Each number is 128 + 24 x the weight over its row's rms, rounded and kept within 0 to 255. Layers, rows and columns count from 0. Numbers have three digits each. The size before them is the row's rms in percent of the matrix's.

# layer 11 MLP down, 64x256, rms 0.186, rows 0-50, columns 128-255
090:135155135130096108072186141160115105105093150136139180149112105131125087142101133098128114150107134132149107167149118097146173117109125156121140093142120091112100129148169179110137125115115153144146164139109105129069122160095144136121097114149122131104092117122164157168153139082159147142105167116115121125160120129140148100133138108127123135131165094124150120101109132113158149180139
094:067139108132144095123104115118173120099140125111154150153147157134149123119179155146131124142135109113169092164135117083166134136097143144121170144102086151096125106109166125143120146119112142116167174125132111132142110148135090121142118136114155134097158154117143128137103136091103123118145191148165123133148126129114139132114106115118137088093105092161095105108111138132160129146146
095:120138111123079141133145121124119145149141151147124086163122146117097178122129147144118171159151133161125141115173143132100120149131091147148108138099139145123132084088145157150118133125147158119125111112156143112100131128102092112132140102092133122156102092123071119113090112112102113153145147104150107155119109090104076139130109125175146133161145147138143184127159136146145142098134
096:127150124114147147147170123113146176073144122168177120130087144157166159126117072107083105136107117123145125166067096103154135112083119112111115097127134129113179107150153123159149184115115194154107111083135121103153082179150119152123135140163119125124128164140146157106130154133101113116140135152102114144128161168152101103137088099122150153117110115131189132193141090103131108114170
104:121076110143102120091074161131125100111069133132125147126169108161134115157113141137140174135098142070120113143112142065121140163120151142114150136130146147154116145121158133086118163157122153120151123152133151130149050110121142104119180161127085109142101131134108120187111158157099112130138149109099156131177116076136147115158107135139140117157117119119136110149112091151167101125143
095:149142113129126108127118085145127129133110139165153117128100116155109133103148120160123120097189101148130091089086114167111118142107108117157111145117114112094137140075106132138078089157134097138121160083125089101118143105131142085155137132148138155083117091123092094096107118186120120090139180151149156088130144115093141122167144142113121170118154110122123125097151137119132148126142
098:166119148120102085157140099107146120120136112119115126115151134163133135113114115126152105136082154121152123118137159151121101195130154147140140158110120107114182116090153129135120149099135119106139127145136114158127146127125134085126116096166113083143130142155105098118104084152149092168151130123096146125094176099125105132100129150134165122111164149116183111104146139111155161127136
107:157182135118093106180107167130132138116119164124126101097124136094135156124096106120140165111160101153073105186155129136105118120144079115140148104142121130112105105157161101130155134118093146128133152125119139156127131181151132128137111131146102103148120102149129142167132095103086142163113126101165126096160087100138150148119129057131106150155149113103097098129142150108156098119170
094:135129140163094123077133130091129150122135108138091162186153105156129116130114145135113149081144130108148105134132099185148112104141115093155151136077116140153090124096150131136129107134157073123106123133141130143117161111142152107119143138135122108164093168158145103141142119128135149120124148070096121138119125115139138150158117133119159113108109098090147105143105134085140120102098
092:113148108164170129148141124197134132055199138117116120153130101089130070141098127153089142113086155151133121105105140121119174145134103107109102121110136106117099112101156130128151116135138124149113117135141120110133147133119129164147154155128131130134095135163150161177111115153103159098114116119114150127127106136090141163120140169126142132157149096131157103142146110140134106167114
094:066109141119169128115151122141103128143139098071133177157122171132129163125124141102174141099097094116153129135143126157118180100101126126131113100106080169110152133143127155100144129104102152128139094133108165137130147114103189094129101107129153121181128124142136191107123091114122171153115129170098104130173155131126117113142131129123140133112136155129135156128134126118128132122097
101:140103109091128087160144114078072113125135174122076154121092111132102088152136086157121117151193133135101126134139170105131094140131120121156145106111141146124079163120121161116124126133110142137120157109118125152105114150141137150145123121107141124124112119096132119097154108102167108181142094098105169159143124115114139179119098174091091105140086120099164133136100175122140081132105
095:107155155151109168102174137147142098160142138122166118118099134121146144091131148124136121097096103149108164140133131089199138137139185120162109122108160125140123158157100164140139147137167148128112139100139127163134104141108136132126136137146097133127140116120107129147102076109109127147109082100123113109105130115137102137154155124163099125120120126130153138117099114086139126092124
090:114089134131103093139154132153124110128126147138125138135123141088084119154152110115170164151096149127115134144146130130117191121124136109091139129141104145157121168104126098158147129147125072159114157148122107116130120134094162119164104123140120097101138106117147185133126140153123120123083166167121109122123146097146137156116100148153141128098109120136061177095110159155177159097106
100:138105150129127103143159122138144123146081118133123151146057112130103121136112099130132149130168138109122126133078133176146092142082095127114123064120122122128130138146136145108128131105152127130142146152144135152117091103132158137134124154107094095131171128165115117120138046119094139146106131106101120107113154109110110156127181145153130119160124142135165091154107133128136127115157
104:115101078096093139149156146145162159134146159110135161099121147107123121121146111148102174129103116151131098136165095078144125095137149170150135089120123153149121131124093132112110196115138115117137120080107102125157119113123118080096158122130114163143110113066142138089114155135129095139124136138143125120133121124139148156149109103133142152109115155158111116103130138116133108121107
111:150121175119147170112132114163119119170129141085162117179115120129129104137141105147109105103099108130140165158123129166119132130111213091155100129124187112117119079129157135108133100092159090169094105113152153089115142118120139148131098129163108147091153122121081120121101165097111055148155114140080160125141096129099151100143091112112133130145151129165140174144125129086142169138112
095:140123165115113106097145137134123115132140123117135142184124154094100122089118104154145100134113143158111131149157172070125090129096168103156146142121116083095138129121120123147110072146140133145156138117140122123144122120106094130120139099148149148167146130118165139096096114084136110124110105156163114184136111152145117102117111113153141136160136094148120156163151135152180138110081
106:137133164163153147094112120131118085119147122141093117100111135144150173138122127158084118118097156111140161127140115108114095182103127163128106130144151107129089121119112121115131121193084116133107151130102138147145156125117119161131163139114129119155149154137153079148136169118144114076118095138112085116168121147141093140118127116160126177144128086159153163124123153141183126132116
092:126130150092144092133141147151131121138088109135080110138123114165094071091127120135132127115137116117100138134086137143087135127140150134128143125128112132123128115128149137159120113114157178145147175160170115111088128115136125114170175133127158116152137149114133152139126085111117138127101136120130059133163100129115104107106156145137104080162151095123115110212119141117150163128106
101:125116138114084132134114167122186119089111110139128131127122125153146079148139147080131099117138130113133140115146107136055142131120137113141115148126139120120120156150113113139124129067142094127151133086119115144174114105143105094127135102104113122129133119127114121145152118128108174160179119190137170128103132103098125094083106129131142155154094163083131121095124127139169094112127
097:106088113085136120082067130136111134160097125105102089110169108150156145104138132111149105130169111153145102139157118111144118157140139109121140153165124126106148129150096145133112091184131110127137093107134102117118145144126081124111099158137140111141107128147157110154159114110157174137155051123110142156097092156162119150156111105104102126147158140096109113091084096118143114093116
107:143159126142105173191125124138124114175140143132150149132138125111117126142139102129107133091124105144116109145130124137152141156108127121154141133130100122165084147111100139134175125139121139160147136094112142130094122096130155124142123114160150179128102096140140114088113150105144130075100131134145153129169110152123135151103125133090142095113125122113134161100077142128168107109142
103:108102125115094126134133103115091178175115116098138120129112117104147122145138128131094133121128147171110105141140162111114123083135138138105110111077128145153136131141122107131137198141136135104121155112117117146120107132142135104150132130124103097118112169139137143124093125157095131130108073122131090095112154147092114142095142125135150153137176129092115139136175140130143085138105
104:130129121072137111146184151129101105131160185094105114124095193112115160102162142113147096156118118150116161105132094157125135119145109115145105087157171148084129140118121095109164138134091111161150122116132139166136159124133114143117159074131140193162125140085109115085134106103145110156114114112160146155127147165108082127158145089121155116115100145166073141142115138105160119123124
102:140184132104105155177138120140160133121167139073157092155150153050153131120129133139110167144132144132121133106139096087119127141166120170141162137146139154120121125131098136107134132119145165150126115130153113086128114149138097155129145133113111125133156113136161086095152158153144079100164090131111134087143106163109155139113110125103160090109072102165111096139119093134126130104141
100:111103115167103140111081154135143125135140093110200089125128146124158163171150147116163150123143099109102099118156127110114151105106126147083108148132153130129136158118171122105136148127165118137128184162153104110162140115169107105131147144135144130083146129097105113081074128127109093075110124128130087118146090107098138146096113113153074114126096172088133147153183123156116120101136
105:102105146153133109097112103146127107131133136111157120123130165091135131130151146163122151126172138079155133182155074132129172172180130136130131126147125143131180128137147130128102146096175112136104138100162168171108092113126075140133105094140132144125128135103155128159137139130117121122126118135091137178119135151097107148142087099100132103112098133162126105150104130154159102094095
096:097114119163084141094149132107081155139138142136133141147156119138145139123169144120119141180148136133104118123139132095120173167132123118071136139161110167152112164075151106133147133113107128143137097111115090125121108099124114148135180138142111110107110106094151116160111139103109120108157112136128144104105112153131153094141131097170147134150147159135154118092166130136146109167175
110:111136128104101153072181114157105122119175078135070147125174107134134121095129103133110127108120131176144150112107115133103115118128137120069131121144161119140145117082092153112115137089118117128136113133148132109156168174129127154117127179140137106117116148165118131112097099165157140155145120109106123079115110133149148111110124128120121137163104165151137098149116098089120122140125
092:126145111087170160140053126091085164109126132128127118120088196118163133117138085109150157073102129145169115124167117111136142123119122108086138151123131149106115074153062149142127120166113149145112127129174110116137141155096136077082120112136100144137115093128094160125115090103098110152116152138133137104129110131147165116115136101129129116134158134156120157173152133093147142141102
103:150154142117135096138119099157129140180113157150158150148107154092104133124110130167095121134164115096107189110150106128111135136098122144136122122158104169122088152121149126116127177129093097151165131094113115117149112119125081128151123102161123139138113173112130114103162157132094139168145138151162111169122111136127104126119144132160111144115100119131115147082154182121162094139096
097:080122095135121123136114115069170135114139095130122086105123132107171116101131074075131119144121175143142109182149110160111130102133110170120111132127149164116092108113110104149147071143122157127095130142113109138144147153131132137115109124100128127172140124105123160083172153080117132078135138137124106123129112148163148144161133133147128161146112145081166123119094192146117135150152
105:090111113140103101193145159109140127094092149142146111132099140134137075094112133128110110105123153138138142113116174095177133141124187177107134090143150106122152141116128105084145142089153127133139120103124139128105114140166121128155166096118138123155112175141129136148096163127123072142152105144108175112118098121114163135180095135127129110104180128173044161126115134120097155099088
100:112124075142115103093136085170151117169165131120112147197178098125134076153133148115155145147154126109126080095159165156132110186133129097112100082156140160112126148112128134118143201110076118144130100119103147137110114131158168120098117120149116104132101138157112140094133151135110115057135145135135142134132156101108091113106114137097146128093125143104147127115106136143121122142110
097:148136104132143124127146105119130119098136121154087138089182091099163084106137099116134137119121124145170135123084097072074111137155141132118141140141099148090165159144155134133135166116149142132115106123184115165149150122115127129158088111088148120150121178130141104135162132100128133155185095076121182130123123140103134140106119135125110125148147072096118083108082126158137119127111
109:156175162138112125132099105136149099099082091146110109152142137122107114130118128127150125135138151102155150116132133093113126150102107122107122145146125143158189142133135110095136149114140106170171140102143132117093126119133109110109134147149137151136135155113142123077131133147178099085136114188130167127104163118143185149161168079167162129132171136135133154141080117114165126128132
102:146110145140115128127165128134115151093131122161156158094105120164156119141151137154149075185177130173135124120132163123134111125110128141089095119122154141147122120097071118132179121169148172130159110142135125158116122100156167174148095123074131105164154089139129112099102121134139134159129147120118082095140109127176131127138163156137173076180122082111104099112139130105158116085121
105:126126162162098113142117148114174148070130111066128115098096123109097152110157138116126138141128125109128163148130150160137142148126124132195149139159150105136102113091128147076116109147120137146127191174091116141113099184124118147114136119135110121128142113095115157148137141120131117163113126126150124099090162101174131118148104181153086139152133123125106117129132134149099130125134
102:111116130170157161114140164185132147136131131123129143136106086133121128118123143144099144090126139148144127145116133154132131078148126120151100118179115150110122100144128149160127131137149147102177143159142116110121105107111118101170166124125111162177142151117107104126096143156112125143081206095150089145128109133096114125107146108108125106151079114112122075143130119106174106118105
105:135166170110126129170097119136132183123152113118087104156107135115115131134112146182156121127157082121139129107125123160180162090144124170162090119140187154122113107114124163148104166161145094123131119106142096128103145153137138121149143115111135069115137162149169125158102133160155141121121073149153115107172117155144118168170179130169077155100101124121144116173156138137152116125110
096:129106129138152139145155117124118139186141121093129108159127111142122151179117152044118170098086154119145127172163083135145135171098131108139104103119124181141151110150130144152111127129076174134117099157083155098134123130110186146095149130118113145182141130111144117110155144153108115112133130122113152162115126106137140134141147130119137094104117172135127092077062120134112091085140
094:090163105136149109128125104099133117121113125128133112173131119071115104137161097119125119156137164114158173140147147132174143129127131139111163138119103133097086165109140124135120149120094139145127162125160146132124124076151125108147092142119112106119118130196121161123139130115142114072138101145100140158117124128120131188125128142179113120114136136094181133127113139163173150139108
099:092105116141089132124106136123117145101158142113104119094150145113101121137124094132111091140154209144134147129101132112146095130119156118140140126085125121121144128092118116107095127136117155117074098080136133068099124097142105124145130150111124142092087116126137105127150161133157091138171125057168140174123090116128136134101141126117095157176099087126099144155143097124119106095106
108:082119126172177143106079182113149120129150127124087121101085146108121146136125125115108104119122151136134088111103128102127102137169091143108093143129159116112080111136134105124105077119137106105109111120144103086150131127129096118169100155117157089088120130159180145140138136121143133081144140114145123102116123112093098161135121135153118112163118111121189115125153115087121123161110
107:113170099128125102123118130091144122112151183126125164127116088128105151123054141128063110126096160136092109117147124164120101114124155134102166104133062103113153148161117116071163070121122136133116103115128158133128123131110136175114145141180142116148104120118151103144102144100107117143104152105148099117142145101145174116138139122094151144108073131121123136133138089121114202135145
093:144107133143133138113118150134142092108117132153161153123118129138175159109132131190132092155112120144120119089156183145126110134166134070118125121140116129096112137134164149087103151115117121149122131138126116132109113127100083096124107131136114142056116103110133134114137136124167116155145150113134129136141111093131132097107124157169156150138132152141069166116154132136178147165130
108:134094080194151114146053123136168100136142111148118146123133115140078134185149139122106137107117104119124114154153086103095153086122110128157157140124121121147139140166101051115112108127133087147133126112172103142126132121161152118102126154174102125112107144151117117150149117116159126133142115143114126137118134129094116104110112136126139110122146118120112166114115154119121106187139
103:111101120116079139113160125079130152136127110121127143147177124124087159149153071117166118116144126114111126126161149142112154149096088144089138063110130142125113172122105112161147131141120097105103133124129164122163099128127158157110157114118110086132126116150150117112174080136066133158094110115120116133116079120142139175125128122139116111096107112107111132109113150120132164131148
105:144122119094144099159127112127090124155162108140092120190111100118114134183098171118102147122146133134156109130145170114147120110133119110114093115138140097125112117163141139117104171111159112091120148124101154112111113128111126163112104136113128118094130181105126158093188115123125139175121146111090127135118171129137109134095172127121131162084119138155156116103113153164095118164104
099:151130152135109106143107142125158131127119121152156132114111142124071133167126141120122125128172127116138118163122148144119154091165148133159105124129131160125138098138113110115114147119077117086171123142101127130090154151119046151119124134123130117128144147141167188122130144077120145139155136129102093141097123130128150129151185154137135100160163147135151120165098088122128134115133